From a checkpoint of a small transformer trained on Wikipedia: 16 layers, 2 heads of 64.
Each number is 500 + 25 x the weight over its row's rms, rounded and kept within 0 to 999. Layers, rows and columns count from 0. Numbers have three digits each. The size before them is the row's rms in percent of the matrix's.

# v: layer 2 attention value, 128x64, rms 0.117, rows 43-62, columns 0-63
# o: layer 2 attention output (transposed), 128x64, rms 0.0736, rows 43-62, columns 0-63
v43 010:529488529493543505528520508544463503492468469513519485528509478523504498535533508503519519485553521501517541502501516514515487465505520565499473476474480532548481444516507512509518467503491479
o43 007:512500468514513491474465508482506488500482513486450482477537507476525491519490500449503488546530474498541498469512468535516520455506503469463499548538566475515505476485482503524464502490499496
v44 011:521511559524487497496566499475468455505425485520524477506524476537456511517466482523490529523467496492483512507477510508512514499495524508468513515470494508513466511521524519514470498537494480
o44 008:503475484497515498486513508516520485515515545532499482479494533469536524498534497468500466491531509486520484476506465475440447505517474505484515496461551517502478521566514465490514490524522464
v45 134:481497466507500462477493520516512579473519495505522523508509519510521493439498484472494517496535476488452507473498487493524471518501500499504477562526561525512456507468516500511504482490476496
o45 146:509526531478485522542489483467483491488478479484478491506453490487495459536499519560523484497484522525547516500523556510510509499481474514513536426507458504488512473497468491478520515491499513
v46 136:491503522470537495507472428502538504509525502493483489516498502483483530516510471484498493487496512489527537548484545502475488519496514492526440495467502496517561510459488530495462470525532484
o46 145:502527501505485499467510505483478462470470509548494567477490489480510529466467505501491484534470462484528467510470466505488538529490516481499541524512513503526560499515510478538513506524488464
v47 015:529493543536482539527500480494466456522498493521469489528499518538475487535497479518536543524467543487443486493498535514521549530462518494485523472487483502497478490534500519514495525490507496
o47 012:500541510504510496482493526527523539511532526522511518483506537467496553476488561490482451474513493488495513473476446460488464531526499514470514518453516496488488502529516461507496492519520478
v48 012:493491494477471508490528481479483489508447518518518483508472474496467500487493443482516504525466501506514512522454489503468539523479524481465487507505525466486510472533544451508478561515479460
o48 009:463538521465529522476462518527491487499529521527507540487492460487483507513520549506454480465484515525491480528503479495499509550523490525508499525464450469461517504475515490498539490532519486
v49 012:483498460498461451475496526485533513511490549511511518493481466451512489480505486493464489486530462524527522492506439505487486461542520512514488509527542497483543539510503490483503527517477471
o49 011:484488533490515507493504501495467485481519445517496511531477493515480477507497509536520570542469537521492500521511557491488565487472482512509492513516466491483462489468481494504518523522522546
v50 133:514467493443457480509511509526494528535483504524470494462471494534520509546477516493504509494508482525478458525472532522509475514513542521518472466475512534484490482540533473449484516521496509
o50 150:486473515504531560528482516447514514447518514454493472473535513519491512486507509509523509516475479485499500529516478475515468466475500472474520544524499515511517492454493534504516456541519494
v51 150:501496482491528524540513477522538484484463499456491493491518547508512491485491527554466501504468494485523482522450498513500520537491446489498512474487556495510538466525515480502471477501544482
o51 171:449474500471476467489457527523499541502506533480508514558531474457489519489478493516489423488495486465474477512517503509513493555509533502498491546519504497516514500498508521496539488506491508
v52 131:512554529478523494502517484519460487494506446478515501484515506494535518453473475533462501551479511475510473524472487496479491449539441515490534515508484477530491513492520513503502492513535516
o52 149:500471482488467525530497530528536508527542533520476501496494507530516467522503459477491440446511470514492484515517513521486492502513520491530478490512534524500535470524488519494477464441463499
v53 008:485529523502521475500505496547469506462434500491527458499508479521467511523505525516481505501514512480520523494492546519508507464527475515510503508491449497524437463515510474545478481512467523
o53 009:535467468501512521537508493498515499570505511478479468493549509500534487537558460465500507500530476511543516510524484534499459477535496490478475503486552536512501494503506533499504499495500502
v54 019:526507524520507477508522497464464483498431481510533504501503481512456502464456460480483572506474474512476531466493481508500481479510520523484517519470545529503490533489495518526489501534496496
o54 012:464464515517519506531470525513534481473566523477507480502472532480529489549514498488511502522513507505505495466545536469466503516493436506506501503497481544482451508514471483499517515518493521
v55 130:513506476488487507485497540473501495501508471532527523504495466491473547484505531502513467506461474491503470524500547491566519550488468502441503522541490509459486494518472470514518472528504505
o55 147:524465487548497490503483483506501535498501532458503479502491504503532496507520521507490497488541564427494508456485487505487460463497526477536511462501462487495495532532548500522514479510508495
v56 012:497505462472522500439510513525514530501502523513515510499494500463485523501510505495472465520494493456527459561471487467525520533489487464505475520578510484485487547518515475509504501518499497
o56 008:523514515477479510528517451475510484474463451480501489479544515524499501494517476523493501452486502500472518497526532495473490485488503501564499477446481512444482504513506504521501451463532522
v57 140:481474513482479498463501494476520535492491458440518472455575491485517506488492526517506447527511482520501556508491488488505504510487491500506515553483474522548479518508506516464506490498525507
o57 150:518461467529490502530505526491428454494480547537474491529492485514503503497489462523485490492526519524505475534525553528492502491503499505473510485481526516532474495486469517500495510523500433
v58 163:508522518518513517499529529479529513488462501494457503474513513503482501485450491495447484499514513516469489476476459585536494469535479526484504490455515512507519509456486527481516525515514518
o58 181:473432510474476526498531503513479514488532471513513495522500543514525509521482471503565475515530458484497474472526507467484499504468495490485521486519510533512462487540505507468483491506491560
v59 140:540494498512507510542494510537515518472456478472518481539494481515453469520523501509493474477496547477477499489518536504491518515515532509551465464477490499520489477487466509503495428505535518
o59 152:504509502499518499495497461480477538547496498505498481479545508430512476492504495513496479552504473488568486489500474546502482520487488481434486536518522531505508512513514480513463520491497476
v60 139:483496466522488463525485475492492487463516515509542501473546519552486511547512511505491454500496518500480441483525516514500495495500484454552508496516540506488441491513498516489482530501466527
o60 158:510485503457484487522531486508515550569509492486499487536466492470500495489526503520481513500466497512528545547493492473495445482531488514473505489446477498511506463498487545517499476540512504
v61 011:512477557490490473504541492442505475488438511506537490511508484508451523493491473514486550503512484527504537464512493508481500461519525528479516514445492521516493509510494539520485487538502492
o61 009:506465455536511484497504554502509469515504502516512494524465503465543492497457494441508511538505491512540484483502494499479484469516495512470511472518529567550519491496480510515516488537493469
v62 013:469523447498501491483467514513544516506540544476476527478477499452512490452501487450502482497488490518531520495489471506483482505535479483502505503537542459468544510474508463495516530494518485
o62 010:473513528471483510498484468495476494476509475479510521489496488516462481514513490550495534507473520516455483515511548511508560524473498504545497507515436471466497521492510510492517533484491564